Weights of a small transformer language model.
Size: width 96, MLP 384 SwiGLU, vocabulary 1024, 1.76M parameters.
Training: a variant of SOAP for these matrices, 97M tokens.
Each number is 500 + 25 x the weight over its row's rms, rounded and kept within 0 to 999. Layers, rows and columns count from 0. Numbers have three digits each. The size before them is the row's rms in percent of the matrix's.

# layer 4 MLP gate, 384x96, rms 0.0828, rows 74-92, columns 0-47
092:449519474522506505494542534516528497466488485505523498487504500500522494506477493495503514469492508498490473554483468492485513506498487467497541
099:521463510514505490523528477515506544563484519538467503509565513525486509488511462469561477502547487471513491472496505494557511511468512477490523
102:473493503468522507482528528476499530482473506509468557531497538446518524467506472513517440497490504496534519479518482477489500511538488514538494
095:483484471507524463552479496469522473503496540487457503484545534495505507477508505489544487525487515512530523484460447509488516492481482508471456
103:537501486479475495483505515514504472530476474540485500526464472526470511462514515498510441521487518465524498492526427529495513505511501482493544
095:495488494497486483466505505490525487486471481487507498474538535487514530530516493490466547518474470533475473519525474485487501514498481537466480
101:500537514498490524512549491482446549497488476469461492486500496522532468514531493482498532518496511503462488500541477534507541494512496494519510
107:467504461483484475535528500491530475504527496483476520518506468490474501524524476519493537530489513507521436523479516480486550535494514524493512
095:475533509484488520498500517524496512503537500530473471499536542505523514512504505500529544539501473491503509557493502500479513505541469469496527
095:520489491539488513478522530487482518495532479481514506506527548533539494487478487488504520531477516522491525506516518528542552536459508518524522
105:479487468544510461481508521466545495490526500507474511488526513461519503499466529485504482492486483523466498517476498459463516547464501475494528
100:470477484542537481493453502525508502499476521526542515489472544539489475497521491506506530509500522501528505471464525492467539486511517470507499
097:474530494499519508464553529492509532507511545523562507482516475463481506502465514503498521476491492521464522506478513524532486486543509515460481
093:484470495524508487538551517496472498526525487458496430484494477501465460511476502522514492503476537523523495513475511488459529493501504530507494
093:512490533539496503492486499494539477549516544530498466492466509445487484493529485475509569470522510487524529485509489448481501480487528492502465
098:515472497448524495500469484474506507510538500505494501472500530549502492535472498492515504525476511515482528491491500484506538537537509497482491
097:491495483497471486496518489503557492481529555530507521475468527502465478521480462530526459510470502481491509507511493507463528486470488516480486
109:499501519502537505475547541481499516522487487469490501495510479491448494518534508529462531522510530473477499518524479491466432546521492522498485
090:456513466463470516499524501517546558481513489508486446484507505498508506453514536508509545496516453523498502486518490451470513514522464521458500
# layer 4 MLP up, 384x96, rms 0.0826, rows 74-92, columns 0-47
096:439491477463502493558498481529509482488501454538476506516471496514560464491507502494492469502470502498465500509456516547463502480494529538523459
107:494471455520436533504542503454453473515489486462493539501490521498486476503468520499498534470551540490484457502532548501516517501543514492463477
103:510472517487493522521492496488495470483459501529506496504483516506534521548509504536490515489543504458500500525503519488521473525495479486510515
101:518477454510507489519471513488467522477432507508507494480498505478497537450503494539529490477507483474497514508502480520468509498506476560479552
100:496460497459527484500517483502479527456494509519560465512505503539481464528516531479492545518507497492511499457489493474489505511440528496506523
093:524500516517500522526512538524509486506539506505429498474484498475482468553494522520474515511492537474488495505496516488486545465505486525497456
089:450473509490485511471546503506477515524517487564528497511465481525462542519547519541511489518491461502495487494476541493496507478525482500532501
104:525515498505491500474498491495481516493492485465498467520498536487490510517476452519500475491507487478485517492520515546483546482516501537536494
100:446487537514513451467503515450531497538516509463502488514450476510516487493512520523495466475510446474507504485490485509481498492490516490514509
100:525521468510534522508510510494471544532519487516492481516521520582500474493516488474496497481481483512453514461527500515536541520509481490541493
110:469529508488526530543442490520545493468517499493525511471492460457501518523484483545525503502508511497478525545505485461503502542470541488498469
106:488509437496535496499462505486454501479468493509455526453452521513534548466511470491520505525485515548515522483509488507517472509500481501549468
100:520462509530522515493526512501504477496492540503439491480470517538510542549474497515513490494517495520511520510555508519519498529477520463484477
100:477463526460521563513511509507503499494520485456491453518505503525479465501487511569490522487537488504524470497522537456484537460518493526495499
093:517519472482492486507530511526482495497490539570483485533496527453516514521507546448573474473497500453468498511492464496513459472495534480511542
099:506462506479454497453547458537480479516462497434488496494477523519524529505478523516504477501488474530498472526482448546537478515536488507485495
107:547494504508469492517535470520520482480514496486546504530443500494508495485500492484514471492507472525500484517476543534516493525497498549461537
098:497529482539504441451465493487530466490551490540499468454503502541536516503517531531515487498510498525507539487510509507555520497506477505474523
095:514480497534482475494512486518539487515523500458518497493510444485522504498510460471484480493583470502484480491501507503522520520478499536493471
# layer 4 MLP down (transposed), 384x96, rms 0.083, rows 74-92, columns 0-47
096:539511464531507504507519547518492486498516470484499459516495545488461538477468521440495526516476483497497479486503476471538475475495510537533513
098:505550526494499478499486484511510511474478479488514510491472432499442543477559505469500527515460512498529547520483471521510483489498497540495521
104:520536465518560549427516516524482455488489460553490516465464487526496502523508527471521538467483481506483463481542504519465554509507506487489476
100:502480529465453491494529555479469477489541477501505529499488541508448490531513466480484529460501471543490478520516520485497519532491507498518475
092:486523503532472478499507485485513525553476508534465508541490525500548528490486488520537462514500533512524500541462484522480509503496482483497501
103:514511506453495517557520481477498513476470492515525509502529478508465507478514504532543515449521471510510534494473468547503479508477539472500515
093:521545441513482476548480495503496508516515510460450488497513497536551489504492511497446506482519479486479519481513507495497522519508496471452434
094:500531507468508490550496548505472532497517493493563488462531525541455480520519463454510533516514507542536475475515479481508504497551512515501471
092:532532498512504481514530468473531538482493519541468490470523552513517538496465496523500451483487491535512479484531504494520526521486511487477455
103:506430506449472482485461493513497471497508481476555529513505478466449532521494498467518506497536491503500475496502547490467499494507476518437499
105:518460508516513493473520455531511548496530537530472480496495471532494511495505560514509512521468485489530524472459480464498500454520509504513501
098:492467514506477503466463494548501505502468481500513513507492502531498497462482505547529488461494538490507502470483536474489545467495564451462517
096:498515501444467516495501475505459536498498501471515525502494506452479488483520498525452490503447475501517526498500532513518510535509462496530532
099:522487533509540500516493492465498451463450461499533514518498500481508526483480515533479467498511457495495492534538519502530545494481504512485466
094:497471506481482506500484496489519501509514479459522516469487478492477484485535463493521535506491511565521531545521528519507518511565557499518476
107:536505474492478491556459481523496468461501478519505558482529520531478457531524498494510504503508510511487516478512513504536513498472537503548476
100:459474524432514490478506485512499459484500511494490494503533509542480515520477520489458542520503519534507517510506491507489518500544507475484511
104:489509542518498524475503510480505498522511493487535505471497469480469509528474530531467512535506510462483510528498509506450468514468457525521501
091:527538523492482472466513515530482463504499483481469537462525517502468510498523448525510521478485478484489463499508487492473478523475489474506542